{"n_layer": 11, "qk_norm": false, "parallel_block": false, "init": "normal", "init_std_o": 0.0231, "optimizer": "soap_variant", "lr_head": 0.00669}
Each number is 500 + 50 x the weight over its row's rms, rounded and kept within 0 to 999. Layers, rows and columns count from 0. Numbers have three digits each. The size before them is the row's rms in percent of the matrix's.

# up: layer 5 MLP up, 832x320, rms 0.186, rows 376-442, columns 192-255
# down: layer 5 MLP down (transposed), 832x320, rms 0.172, rows 376-442, columns 192-255
# gate: layer 5 MLP gate, 832x320, rms 0.18, rows 377-442, columns 192-255
up376 101:466514511572467546574411475524574469534480498455420557453482541438524505556490485606429562539504405524471511473496513596518518458425523510542504495564574529458440522496518400484421478499514590
down376 095:495531508523569526453599496580523602500546499524498457557515443467522526435504553459580331531396557606581451546475520450439518481547522513513423516489461534494544583415476520530538481448416517
gate377 118:471514528476486426526524533489456508517522538406608476582482569526628541475513438484457491547538543539483504567541542492425473527463496484430537532567448522491558525417499578572467523548554479
up377 124:562530482582508504443434426484481554431575566505482464446643445495403532497538535529570490488518541473422452479466506479508409453470447536579496454465524457484527493504518456473595542644501468
down377 100:445491509511528552429503556554540576508541472558521478449539410435489494533522543534489479390470457554494515539453538524548462460543492478496456410504478486597474530476372470390597491500436484
gate378 110:387492488565531511452473517556544454388495516541603522437500513428438428539477521533488547552494502431483464413432612584480570574499499459475509502566501438493464433442517573363560520462483497
up378 108:477496389513489485390559534528493549546551445495532465507528491521465490518505553444524483474392434513547533446501477490470488495464409485525521480503449383502503512514429514487537520452472521
down378 103:504463552482554444429520437474470485565514526495469568560518492518428409563477461478515553492507578472453481514503462491504399457645424495452539458485601463570523520530499537377586488581449640
gate379 098:506511456549512431568464480524426385432481411641445480502449474495494464528539465560466476438493550518467470561538485539459406489345513442485532529433478584576468495538624539524461480527506562
up379 096:526475468467537493538562452489496475414489492483442487437375504529617478492533547424526583477447422568528501480564493481447522425481417498520456521447430624462495438469394438454508483486559560
down379 099:469538437495475512485430544539533510484466440479470521511397521570457525551453545482494506452505488501459485523491548439490526537544574561543689584456396626482583507549499388530584490492471537
gate380 094:558550527507506510474493515465387541513474517584553511435452501477465441482561471470504526540535474494510484414536536518495450561532561416602504539517473495551460486419450479485525483398476539
up380 097:481435526418572499513631516498522504415591530557519577499564491541458522532537530532565498509506482484524466596454520469554400559477494463565513507502567604493563515501408391522515465478538520
down380 096:514565507548395516458464525503485486526450551426469570501543400525499571484551488474497534542529574573354565460475439463529488475566592544538535560435398545460549522576417553469473553512520514
gate381 114:494514632440416521518444593510455501537501535560464496541370528474523460485427485517412498530523464383495551525507545461560496451529525466462636579571515526609461581419485516455493385552556488
up381 108:498442536517543443482467457522494474575507519480531366441483594542536461530461584474541535496453555489431561529514428478536510498438560528466547585564598401444452432405510485424446475522509499
down381 095:519415392489453505506465444526513439562489505480537498466499596555517549489541458448434592509562455555426500532612560491472499516457553522411501530554541517475488527474523461469480452377535530
gate382 101:490481533431444486497522526444492446546500497504509486503455466458376479554444515518500461548489454581542489515434497485522513523491488465481430478445448508572524520487565460459531367491577567
up382 091:448523485459543530510499482389504501519514376512478498429535482515485499540568481582519570541576488517489531509571518509514516482535512511589538521493520484498577575558581564475475511553574455
down382 099:517551530495448616432565481493451407472509595479507514446532451486391448532527418561466539506554435499514549510406468511522549497468469501525449545507491479542520504524413462399539505440572619
gate383 096:507507500395503524491515536424521436458569449471418516424485427464500421507466522477509523537558523575509549525507456492517457443544553451497477377466520620438557501510536554599372452502542495
up383 090:487500528555392513457520546465413459448521479494446482539458520472436568613523412472450553557509379516548478458470512568543379514524436521593478481534504524437516479504500485504511551463558482
down383 102:438537489529484488484563490493455479361495579457449549478530484435527402489484483574521510478577396492526476489486519413499520442507527557530546469375469579480584569458488491493480597478618530
gate384 103:466483584513423478520546457487429472540438474502479472493552494406456412560421608479477452477409461475518604492513552534568553528414450533540505528561450395577514597497479548466553444488416504
up384 104:491556453522486506485366459465498572548476543475534424503488488513512506538658492480497515565484557560511594509415479440477552499513571491462511509418482529518493504574512508489523481516530427
down384 099:506531493484649520478422425503446540486497488466559487421641387516484473446424565486505458505390461504481518457473468498443420416592532539547519623452507520509413471437613483481431476500523465
gate385 102:467454459510491441445514434482561590512499520498413374569484601465540564577437517469470475478480566464530507452528556443465405441572577450517406458461562412555641546508509625475584568512569488
up385 100:472542515437517505655502473426490450482536486520517659484495497532524466500429527602526498534508397399490505463510453495489547465449543547506539533494518545473486404494559426585471491524528498
down385 100:432459456442456508516508474520520473505541491512475540529392513592450489542458547574541494450521467592410555534469489507444586531449482567479496509441574373529470505496480469459463507473459534
gate386 094:440473578475516545590585518424430511486465511453476538529429483474467465575537419464400543505505498486408536538503468433493480461498442536487399471477513478527446480462552582480546455568506491
up386 093:549570498474490516478463553579445512531535503409454476489513458501439542543429537429449521501543545509423447488613476507521547588452418593511410437568481524480522478503525502507536517515546509
down386 093:454442429526511487478440413406418506425475476488517531469533477554456482484612599502461480581434457496538599454526548445480491475445484456500510436541515461566532461385470535476410421530484517
gate387 099:492423466496517478533542481455447528483494489426458463494472521520480480479544425479452533496531497624516513496481467640342488544542596466522498500586458543482392480423390455523370589470481489
up387 092:531492533513555489555397497464530464543479457498489547458447459509503452488545570560489559428510602524490588506557443503565437468529543514535501489501565591493623506656451496466494459439481459
down387 096:530469520496512465520542581418441514442460476453494487506575490505480505426388503486450572462407546534553539612485602546474472531476380472516495498535522490566436529438433402443451458457545623
gate388 102:564514402519491390559524590507489443553528511414493448453525410542448545487471509486516357522466572508544502534515575454499483537478483502501534497506494554502593518456396479535476494480503471
up388 098:460509479402494500557395533555453481490495498442518511471547521571490572527533474485515381470450500500613512526430510535565528564646479510499601414467451419515561523594518518422472443482521502
down388 099:460463443484532535528408529552468566529527442453480529569499598541577517472557525486559552477519524550467507516609508503477474482530412488505422517607449530442441422522500477573491500496482513
gate389 103:451544495432446495422469539547486561426489415529532489458523491567555520517530501541517477476503451555501452453437563468487577439439435482566457478461461529527522561491484550507434573440555520
up389 104:487503469517550533489554509548411461547470461475515485493467501469412482352544502448460536465544484448505550464508553471555456520465573498506541485541478500448539524437490454471534437504468434
down389 101:470624433568534411536515428518439498518526402526569481524463523504490555508589461523417554509536492557513497535556454513481527494502582623621486432457552450545538456397571468519561457424429418
gate390 099:455575549499507558601506511417495488489547491571467507524382467456547445483569633483395515367532532507544419538601452528315533444573523541457465574506450473606457450620550545529506456379413504
up390 096:525466496479490471515416479405395463456549505475498452466414543547510448511469486486543379521543507467520442559483486609475480503542574469483474536499441431569467519567569526543528419484555561
down390 101:513464524545457488522520466582401421506520438509480435504382491530481495549511530558484482488517498471499563496544565465530357625553433477525454482428542497472456516530475490433512528452453560
gate391 095:422517457532503504431516509502576516527552445523520443469515538389489517578531494499437449419507460477523516462518391455399455558583505536514488481510542467512424538513524502436488417452506449
up391 098:509507496512414440564554515588521480536509489543469410406515483491532503487483526495545461561469527422477508410435474549528477516574426523491401436492494526482544528558445415463498435539521560
down391 099:473589470474458506484470447418550521493510528460629533513563537460532495516500516570502512519472390495515570412462437453556394555521488493519472424459551463556550515398458433506517489457505571
gate392 099:391356505498504477550495487478476503512529481471501343464511465492528527408444409419438417528496504386452552447490493569534514589552500554434545460582453548595487534557520403516478501556502505
up392 103:420384518420467459483463497529430450536545569548489506532496547507502510460446416516480552557569561526505559564433433481472561434553440431469521478504522457430448491421465496568462495583429476
down392 107:557534503489461493448470479518488470436457428479465457513492571470473490488497613592467474491469477543451503635513500500523581397504444454470530504450413512506498429576519455498499495572524454
gate393 094:470459488545513452565566496481434453509479557543519524626535571525529472559577425496505532560607458456488498539582542591476495437485552506443463456509468527618548524491437487509611429559557447
up393 097:431561450396537608516492449412491543541490523507534420459595469586434510455514511557518460561421553605673482535490424502399548578517509430577514440509519492455453458520486474483432575498492540
down393 092:446462486506605500401452556544436489529464508595523541508531502508443473570503508442463534510426502599553544455437521509565451538415482456489451547518467427520473519585518538470489479497450422
gate394 109:432509550558556530572491471436541402544491408473486474525613504480518499543422476528455578441404487446523522441531565449495452569548424520484428463553541404500521551525418514488508553560514479
up394 104:508538551459553460438478424532568528527539436411435478489425521477426537495608542512544478522482390566514536500463420469564534528493546510493520470496566480506516468484430563448549374455631564
down394 092:532594507541474519500457568488533435579507577571399598588389493522476545541570455545484491497522485605421482519576481444514471490488430469454644448500534500512496479460523508452545446532438546
gate395 097:433616545504481503563508493514570456518567508447479502473523478488570516508488506518492491484588416431588403598644608550461468547578512563587450501585490553543457435462465442542518435524431417
up395 105:484613420380515570458549468491442410527601467511543482424505503496497527539515451428577576395396499490606418486443497511497570518485510455506584531552564493438478516496528532530476448526469519
down395 104:527471537413446523510560568505464481617471399586408536498497510545449523490466436462458511577524563517540434491427530436499435534383424512447493492416569469474474515486437421560499547528462465
gate396 098:448523551534402580550476467489558432569503481409367459570459457541432528456571510502577465419489509633500471501562555480389603478553501511414443528502531521530478601515646491556579514511548522
up396 096:430469508574604517544485488549491521476594518419478501501523561496516568428569557594547454415466474533438580527477394495524508488572463429484459543545470484600548481559484467474460529455517571
down396 100:556455505450506478547467546582539570532470501447570507497516451485486484484450469523576516538526507565563444625456531549479504484478573463469404551528497382507468471576574567505555414535542458
gate397 107:457450570498500488447594519429477423495424488572527465504462469507451464379477517571570492552534429413489423461481457570476548498561541569486396450516522513595513569586474539571434575501554525
up397 102:491492423470487488513603464564366549502425562507465533447523613454560473430522498506627461520455518575515544501485531489509515471558486512510424464483490496431510441523433462549480415483565546
down397 101:402517411566474459513549512592415536515565518496485637570436518480463621488485477543590534536561519461515497471452510614574527484517458490535561546522590462482536538447487477492397438562611582
gate398 103:465451485431516447531522502517495547437460533551566495511497513563404531425437490456528549512510565502441548524628500584421558501545562496453599436498532570460455444475537549527493512555476431
up398 094:488482540506491410526503538498563369554460547530498486427521416598485507509464553517507590580507510526474449604488496535454604448523571459428538441507484508480494475439534576529443481522581531
down398 098:420491522586526463445565465549474550489513424467426414458501462545532545505474545482538554552538554482515439434441488478472431422565488451484475412426562421398431549498517490491484514598398493
gate399 108:452531528417539516520513470592354457568508527527528494414595452588433432387481418484543448509518522539452499546517557509403591506494585506515475562456567510540492533476492499496492521482445540
up399 105:530540479474563470500401515430481505506528516475518553508577501469513509518464452435528457525509569391508483496471520489497517599446544509426442517514568507533492487537512541521523525571451514
down399 108:521542539575481583459540452490541422426430466447550483484558507455478550538547452455482432547555443538504530513453497420487516546525573507550462419419526549581533476475592603501440539529479444
gate400 110:365523438529504525493481491471514560527461549503546428530566477422507454541480487474504488448542471508473466588507511421482497498480517494497440496582519523366480528606498548548486562507621452
up400 099:496459561410492526502482525526530544497438510478542476546503547473524442584516556516558449547497463388614297469500564511530476529465525445541582493480492505418593423411476496520540460539472512
down400 103:490538457441518494488551532485478514579456567418527528473530471475437532455402463485593668450549454514533456501545529510546544460451518406539525469500474525523445524530571541438484416519442445
gate401 103:468481477495498527545563428641421605563551389516503531486414476407523520496431481470539585508441564507396499484514577467447548472486522529511545522463528543442530587506580599514501515448552486
up401 103:437443474550537459504429502486521443440534542530518417492620466415565486542508435471440486519570549488573606493509494592554458495488521551496423542614523477500592542414567488460553514463487574
down401 098:459499491392494494529575513490481572515476589417451509409457438502495470538576503660457500513415501522551519477404496458421494510537576504472479540414518514409445482483447437459518512528509530
gate402 100:513490517558544531493434490496544507484460395404516482551433631404471476491514579589476463570463528516461522543527495491335463486558485531491450459456552415453575510544544548542563515459454480
up402 101:491550615514553369464482539459452519454528494488561600564538554497414509491444509590492505404549499486371525560476447541464454413557563552465407508569482508485471498558480542527442538405417476
down402 101:532455594482524510545527498461586618467567509485531572444628460561428454447434495598438482570495439505496530555456602569420461473514487438546499535540448467488502480514590548539572540477502372
gate403 103:437529541469392497488539532469495482446503456503514484418417586603516473529554636513542554519469455455516519453554515553474489473586589546464453498478549587488494520495520511471499492419489412
up403 100:466454493472430519472468500533570490519543504492448501458473425424486493533418491611562521519468504593580503509480424443483488492462526541555424550556467456408524496407547582509539528572423488
down403 102:472478516566504578413582524475414467538583358443465479510525563461433537475505514484501395433479455457429493505535536488546507503571482451492566495453521466503470455573464477546499520539515450
gate404 097:459556510521420497539504571478548426433479562594550498566546490434542593469566519443514499524556559530501532470576446499511548509497524517464452549514416531579477515457529569412505447465550485
up404 099:513509525464502469582565524528490498478553477646527550492577470499528469464516509490503413553421385567503516553548439520536592553491576459504454526470532506516461483463495551518502638522518536
down404 090:501507472437513471497519466403522489539460543460416485515457549438523433488484516541500436405559520411539496518413519398499463491560472434600525561474539515505486441472403518514582461510386534
gate405 101:509496585565502435442430422518508517480555578609376475425516485413486512451564502554460489551485472474500470519498494407532551524431537475482488532542498478506552542501397531662445508503526578
up405 100:473488509558506403527458450492552558536508543541391509489577474486511553494563535611521409488559635450457506439517429401494552476451510449527511484545512471555499620412428596474404504490483634
down405 108:510394516529512458437546476513467471534526526508413481519549405574513482478505514482442447485547495544504490516474556509446431522443441465507485608574474425548511488514511447549443468547436534
gate406 094:445494475593501511467539473556473521507421458585604620481511466511469504504430492585489437444519475477521553521521481542482442508446564488547499534479542509450522444438547515410490507467593479
up406 096:595538582492558480517505439532553487466470408472387490478526451466510541480540560486425506568544543448550500482545485446466506497541455556507539506393459506525592518383463464531575540521492518
down406 101:418500465529411523413490554441480591512555538484486474547497518528407464486473443506535562523559533509600427529516377499396517469486447525533474528516510428504427544581508471442549526499537432
gate407 097:494434540542538587497563524497454497532441533470559476518506553403502521443464518508463409465508489642443536554525474486470447467555579492517529549484535465496529569479436436501519444441558556
up407 094:528527451512487401435563498494473509490560526522561503378504403546620546535467381504439625489398476472481544418485488511445473608459489508478488482510396463495621449588497470569521508473512496
down407 094:495506518485589487503577463480470433548506434524532471470515503481405472527551571558536465555510536465490488607531450433449544484562500542478490390490507453471649413562494539442591565557468477
gate408 103:512404531504516424440531501469483531479458565460485489511436476596540533505465426489485496541522613537562507478479468568468461519522579562460529438552558432532546492500454550552491528541541601
up408 101:528457550481483496470463551461601504390544446589623552562569463497463442521468426507513561480477449506465480622513547498509537501436469554525482561564537446481517478423536581414501447482591574
down408 103:627422481515487519439486601511484467532544607508452516537544450489415514503452537376441452553498456491498525483542458486532523559467488535522518543575506490490388449449517478547471443527511438
gate409 108:495437522519588558547551421553538554661514572444429472510510443563520479485508466629490546590489503500486437471487452518548536619527484484442505484521498458544445429438462538540481543503546400
up409 121:519491365388510472565515449513435457480452478507448469522391481536457564544538539545446570515493489494423509487531510500521469488506546447490442509424510562530465505540500511431541526615545467
down409 099:547509599526482534468481530425510508510462447496503538492461526398409487495559529450540456345506552410492496555440554430523565423422458474516517497528459529534482499436468459429532552429551530
gate410 099:514477600508517502525551487469446483471496600489484356567481440546463457515521479549345476538450485524480486460564449548477412442498457614509571515471576470491470446368561566555464420522581493
up410 098:503480619505446498441552591508422433454587516500636434539604491551458472575378462498522598518517565432453573464473485526529564511552534437476534558516457576468414549488515553523549449465450492
down410 098:455462436614506554541423460475492387565548470409444504525495461509469545493575490501536471572544572462488475496568547502478482550523523449484549493539439439566510528401506459556566581531491485
gate411 108:473517536530495462581588480527542498580477456437480554487476479489470472492398552464477476493461475561512403515512531547513458428478468556460497519461504561470601442485557491544523437503414478
up411 101:588511620447451472479483485560427527468532417563445496442552406455531517579461567568523477612576493476580489470537519558560477571492479504522467455484475551510525521467450456484482516496518571
down411 102:472478429476439597570519425449577519506489492562513518505493537464446437565506497502555457504484452537491427465433490493483427401529494512482435501437486500540506491451500554447554562445529489
gate412 094:557481531539517431426440528466524392460443487586590438558419547493498487501577465538530469472486468533554544460538525501569482529627508426476481500429499454468490474532512425543500445460536492
up412 089:450428514511449501589508502614536468487475433545590556541597523601485493472489480527479459493464494457518544513523535500494495393519519505579528570497445524523475530541482396506529456425449419
down412 096:461552430407514456504569509602508530486509479512515542506459594490478506527541509550487447548509498462458571525450534457495512429587537387580478464510461607452454453577511536582513464358530435
gate413 101:479529558577527459566501530460450533494462580467526489535410487486555443541462507497504461509462470538484402524496591440522441492613539453518444536542430543490510511572505499457474569510452490
up413 097:456439436522524481508444533378512460471487443469448466407442497483515474515536481489507534424513571566452537479566494477556517570575537422496529561538518539596665520474497509486447542545530495
down413 100:537487539419522505472590447524474555470483506475522455521499541462454590491377537549430518507470467552588501589592522521408443413519515442592543556497533582560522613530573485517501497475522500
gate414 102:490579368490422446566515563501385519444387487489579518604524437487470446549472517627549508530620452569494426494427499520579608490537485469438481470551467564541363455583416497542370567486551445
up414 102:510522561488425497526551509452453492515526460533464491482449469430408485498597486519602503568580511617583532480563498526498531521557463480469458533443451656433527443488380481388427496534463525
down414 102:453568466428580471518538491476620541511592612480480599555616608530488455508460630467461534452455434557449532484570511502446543476505468472464536459561441443486572577526389406444556492616483451
gate415 096:427441435489479487498454497464519401455404516490466494490549451570531487421481453503483534451482494447434492474538500516589483500474577551482494585503403471508480544548421465450534561524506410
up415 099:578511455506448644441474549465500504485503564468553533443482512470521477477456502429458488526385505483459448535453494557505568476540428508486510500410485570553549427485441466538478498653460481
down415 101:452452481480494514444498553492483421532468484517512471459544560480499489560488414454538537556469473424566476457528487519433468510519507452574536392484512407473527506465413542417540465506465476
gate416 097:530520486498489491521475572453498435497565484525483478532443433488490549446509513476531549421442457551438588532466495384482519552522565503484523467473476491548523520420461450526537472540461431
up416 104:504534543382498456517560410551508414519606452577488473472516422514500485492483462506578523492475626519559448561443483510515456540491537419474523467476550489473607518574609509468487494460469480
down416 101:453548588409580502504564498459478543457523437483508494481523517490537556499463542477458455434518497557572494562349639500460440508576490514440459485568556488479480533468512531446462415522413501
gate417 093:421465509559410582550453520515444561542499518494489442481559468577561534499386455516457504504483557549422468527404508491554457460487584509514533507441527451466517467452606477502539466482474495
up417 089:578515452518506411493511479515524436520504524426485531566453507422459573538535589413492531549476463498559496527615472499492544512518460521520471464491535533497530494503459592522432489510457485
down417 101:547593611483451543537545476530516410469419535510485532618587536500486486554545495427494488560583358470449574539491478636443513484593507527575392435583524574532461593485479525525539557478507527
gate418 097:442492545564493460463538454527441445505596479553505396456514508536472498455477498493559444487482580498483489474533420521539472531541600481500528555500439451496496476506493467486470509474474437
up418 094:460434517505436540594447485572439486577462616552530477474549556421452532525451506536480573474412430512535498483394499519420489392516475495467533478487383496507450450539525582491511460516496515
down418 103:514552557451493546474493444554548494532397465418495496474459512535552412600563436593411545587438553484431416469430494424491479465519524587539588542523424487507545564585519527595512424544504512
gate419 106:460612532554469528511485460485504487505461523482538520475448451466523546595563540506561466432544521459558539446443553491438443515468588505538487474519472499563410608604468532556467495526534518
up419 096:532495521498532516441518484572541503487411525542619449477493532517502570604463425509489441545614498464484476493483514499487525405519512476555433503526519508499397513521486486491542413492491502
down419 105:621428515497479501432587554529558390464442560513508393517477519526575575496504613512494524390512568447574548497437495459446479471502508466478438520468565460560467533449525495438426416503474525
gate420 100:493405483423450493464503466527540553495463547505506463517553560579551453449473528547529493480567444544532448441549538397465628552615416442517541454452444518566458550526446520606443480508518449
up420 101:564532456561563557466475515502527458530509493561580403417508393547505580517479522494526492479505449473587525499461522489455517475411452567512466491509460466474514471486458503520538506605421615
down420 092:502436483500349476507544453557552460386501552481505474596473621513517423475507431589480504526538475470436534476574544514503578556489540510480445549491433555440443488508490493560525530499581465
gate421 099:447526585430481661415490501470465468540469508590457499495475437477412489549495528546441551555486479500438379483527493528481591470546504517489532507490514513474519458494486374466501550582467522
up421 095:559499550487421445507544520620427512461541569447560590585545509619449436487556491501507350514497460495515496417493539523483508496494504438507456617572514563524527509473560454485538522417434487
down421 101:507494389435473490616582444506485501614532553452564464561430523540427524548431484493541361537464524507545562435503512562529496587485499426500547514550474512589472453496649451475493516631527493
gate422 092:463498487476585537526529454513478494499547434428442519526451465576451534449509520504532504515576504440481652474453424513562413478507441477443467510468541497498494472573466439514519419529503429
up422 099:513466576440433537470450527488547463494514491572515476547486430554511468496449487495442542586536497523513543460502507509487542469548534512658539523466476466378490505465481487532482584440531585
down422 100:460500553520427592570520464578503520490492634557499531391463465481464561441458613431444474504498505505463464459535545436496516405453473489439521532500503532462601565447515441498484558529523582
gate423 092:385398487537525505441475486501398516412493424534509477416499521547479439498458517475330513523452406502483538460543511599560499410443579495459494448480521394579539553495567595471506491518468491
up423 100:474524594531476485573506484511515495606451478492488510539486565435529567495600379452398530440554520505431509485584584497558540512498506547556536576527604564493425486473572508483417565459509510
down423 101:563483520407480531496473472531457406501590451467479464511529542451483514536529428593474456493505487520479578484529517522462529574559575444465530507489503574485463574509556489546486598543411400
gate424 110:501548491478578495494590505488483428594587538534534509504543460529499470482472467417580463518417515535579525664596446548450517542545466483501506474464510453568602467379469523545529460496511514
up424 104:463625490543616487518483508516565522511577556523519470494548469483403508542545556418539463513412506495550469542498409488424547513445509486508431418531516492530578523438509473430501522578486355
down424 075:499425478468377478512413460525452478431478457444538548530421581504513445467453509586459516433582502425421556423494560519534516528468495555526593580491441510489372447535518474483518510417526474
gate425 104:500493504529535567443444502557516481449465507599425553410447486447565446533437552475563576475581495460544497474456417587529496466530505488456473444425539511494525576488574468494556597505448516
up425 104:477563492492439480596496471428474539513459468520492593609491501447455540431441600485604490454479468513452462475445558466498514614489503498487492531522455529473532484475458460429492447422428521
down425 097:440442402566541438446565503518471489485435477459469502494583538481447473444450545571501535457491565561503526466528416485504583483408468451496531502538494463449509425498492488417510493537526580
gate426 099:477564538531618541559458485468518515455505501461504540541560522500548482530506522559492443471531448439457630503466504499457543469399583510466563553498438511478534477551630565427484518483449390
up426 097:454529531446503538479462553529432587542459464418438542536510469460530505500461539464481531599528535469447496518534471506458490481535431615484549527536466592490509490470496513469464604472546371
down426 105:441518551420530493584530556494428498532494599454531475523463554497494575452471541494581561518474517522494536539456464511599511508460561456559604486457509406522534578492542579476514615402458396
gate427 096:404508515497477538480462641568567424483499505565447441520564480484423541478452466596515485484425385533467455476489600542516580463477546540523520520480580609555522462477448434429485529506541472
up427 103:499483518509561591510537453483531413569450576484568395472528439417458509604480449575556425516426537528442498511632496500450584510466520476492524512485557492478536494452482548427541461506478534
down427 103:417452605518569488429490505536544514464490423566449533371501508547521519486528487487531508492564493497576482455539429504429536451460656597478541576484507460529452544426543474507471579475365372
gate428 102:605569468503480556566504461391446558425431472530554465431526481447548514539488512471585566485410418475483484536499516471506451540489452538482447482516584469423452461489455433415435517457488544
up428 098:457467543392518529491518466496405570434502408513562524548548531498451528420517496415611480482493439570433497457482497478473512517512491558496516542513508581511544470508475434474519491592494545
down428 100:531457540510457586487492372526499564379451594416537547445487569359530497497457512543535438567503431465414558531439463525529534503472479398462574525570462461480474493443497502495539524450462526
gate429 098:423478477435571421483479450470491485527379501515496524510436582424418511508534574587466360415470483602576486518575474553564502482547555458460466536606453422514474499509479471426525532582449459
up429 101:604527471449510456544522559503515538470436581476597459530510448451569518563533477475401470432484523498557485534536443531452427426623495467502579434583486502513409526608509466452506530582470530
down429 104:499496480573467543521442496459478535534522492521476465457514445460567589499456449408481507445504591533536546534490498535498503472567427566601482536465473463390519551575431552478491548481439534
gate430 088:436512515487442495414429595537499525511475532636491560540567560595520522445429555383510427510406572478473556508460537547529454449435549536508532541493522479487592558506507512541477441591503558
up430 100:501500498546399577550520438517583520484599513472548483547563423433450517437501551530465464562493501482507529457484518490495546564489519474492514411528459399476488511556457508565526526540520454
down430 096:468531542474513525484550508400409511477479525612430485536526495444579543497464505435532404425464565521520531589560493423531601522503549557452534422436528515514491493479564507486498383556451411
gate431 094:532466446431502401523486498635406535601438475467368440442385493437456489421548484518475552539431569458549516505515483523456483494487531502431572447648482515504509466485516567533536527495529534
up431 098:380554541557454536506567455452569505468407501530581517520559489360461512555485484464482572479521443508465522486447436484480455396522552519625442499504564520483483513548479490445471525480521488
down431 097:412528546516432532499518577489528420545463492464453519499466494463435481516490600487480422555484508498528588396469581437557503473512491472506511455444497592483497561546524432592532449465422390
gate432 108:470557427513565483490430477458478427389522487502477467481565465378476444572531381550482440535561475500494497509478464520493472412440419583526550477531534533441512520462430589549570536438473525
up432 104:504502505485501522508582545539530564437465567522514498421509510580590490525419518524543546440441437548432432488530465584487598440548588449497506454537526498483531441498578486548489463583480544
down432 102:492437494471462466607523539551501504547570411578548531468397510464530530390422555502565503519462452497496510458550464488517416470535456474454577543470455466490455489533534419474496488458536491
gate433 096:467422582531520533530549461528524506525524458575475504500488471429495453474515435558480587488523594514540488527437493521516540486524441483490495486478506452463611453491533554561535442464478424
up433 101:475442452521520559475440451471479490540448520400526472600463518530467512430508475482538550587580502498474422468492550505581487538542498459613587500468445552507438492512505548554544517553493520
down433 092:543537411486523466475481441465607522532489400507498523524471541436447490531519474458497488448473524480461539521394407531450550507510523516532372568524560488531472659509493502501462456431461528
gate434 091:406498438435438482453456526558453474495461587565498446429617539484585522467532416494600546480502523563537435526531500461512467475588495493567470467450433487601530491443454578499428584512475527
up434 101:422467544603546522482560413483415395443448485538484496516490491470477435626462475465471529489543413522443467526492505512515523540458562503507539475531573603434442470422473583515462505589518520
down434 097:502491522542473527395488457484502565494488506495510445462443502531518347471410511525638562523428433547583540430492553472509447416354533482453458446469420541552502473464511467477478511440510486
gate435 106:547457437483495491602432463464548526501479510489546496460463526535535433492501560501535526523498397445505503392509536512464496475517578578613547498462467502416449503474503551527503526456612448
up435 103:429492421460475445509418402435523558535388522413449530511603490533512454543574445473493447528498513477531516617559578459615510439516521514536541485550549452603638521438597496438546552476492453
down435 099:521508522528473479488397512598528474564515481442516571528595540554474600440437468541453458516442503517420435476545513466515536608377422530593558577494543492501547554527553477543539506487480555
gate436 109:515524482481522538473523534494483501653545563505535433463455558448450497438540499513455410529532543523577467571470464484464565543654489400480533417501486537548512534500475466496511478611482496
up436 109:474538439421512523477511498542474574426457497465349481468588546475545472489477493479467490449496465492533515562471552591440514390555503562527482568493459472578440561496479468578442490417522408
down436 106:482448470527573441376533478477489542518490462556444526440528479484436445454495458577538482510545559539601499601558495441533549473511504489476502527544427566436476646546526469511512424560441463
gate437 100:423418449454490563561515482550514485440575476420549525466559435509505421532510467556561487524575467428446505491542515554487486481536531513502459466471555468440517492531430541467603479502499457
up437 092:437611480466469556476554498500414521506440518461593559484513483488517412497502505500552468549526468397513472458562454513444608469487561515478464477463491397420500513547513484495554457465519468
down437 102:562499521443415597601545453392460596487537503438452520444444502386515436510554508529539541514406443551406500538500480538514486491630464500556555563504539600435512455579539526519557427499583563
gate438 102:482528528573557531396496509487524573468447514444460525541544378496589517481432471476482543486438490481544514518518551561491416491547465507515444477514504469525532508547510451518492472422588471
up438 096:447509448524462523505541525437569442454423488512486438505492520506458421573478429496459444481434479544456595497401544473513504515554448465505522518557476499431531484493515548418537557449473424
down438 102:582464646527468503498506496550528527556522576495544558418455571538464555517497509501512472483465480478516370515544564500496566442470515452485488501493486518483529472473543508461464483523496392
gate439 104:518467520469568513451486458446483475496545556492557514645478520641545529470429508446457488499408547504531566497457604502486528539516494475530467550558526514542407537405492509514474528509524529
up439 104:516538534479508502554454488497580471382512475377519522504481535451497576522370488592465492382530535493423428479550493487555428552535537522496463443519521424551451530557544549490485451498540563
down439 098:595556478584518452451488563540542423516459496483550512531538497488579492566472480519527470540477390491325532492495571389534406608437348447398366425494452470456544481438468393513448461393509487
gate440 107:423499557471529500532490545518480498633469457498476480486424435509533480519431597517480479531489505555521462442513438530516425548532439547570581514512447488412449502419515491503460460447444522
up440 105:502578397479389508446501562555438503536400499573468468504586590557463478484558507474432528550553460474612491525564510470524430534383518503570565449476408480557521595509556481464430503557449493
down440 104:497504410530522478453535524572528563505525547571461390557414497533462466463453470502490459527503535524503537506538472481584501521517531511531436519455480525472562390527401496532538524476473521
gate441 102:499455468573502501438502518500557466537479563506524473566530418564526605506399488595548467591557513466541546395555545509536491558452483470506519540454358603537457541432599505523498455441426531
up441 095:505453505451495512561535564409392520524469522537530459440500450504437574454449465427564461559454453502522441581419496533438515574560456616460526464457484496471518482473476559547427557523582449
down441 099:498466435497513564464542496522515526508555498487493458539441531481561448454384585518518447507490401516513473336519429340494603481453495453461517529468442469582540554431547518510555588477536492
gate442 097:482416446595505508463440583456449366517479533498482490470446438444513515549424496524502520492537473467547477478497448515516459605534420533516491501434461453526415489492480555537504530413498448
up442 102:449507469538501530439523540583540498643504515466421497484569578544425548573517565579611455505455547516390462539479574573453489527483513569496481450458478511491559481457478449534512515562442417
down442 100:508406522566571507384453502445556498541490401436621512532420496423488515488460497517458486489469504361407413499437541595476477538488498487536483464462383459389466525464399468519468568503561445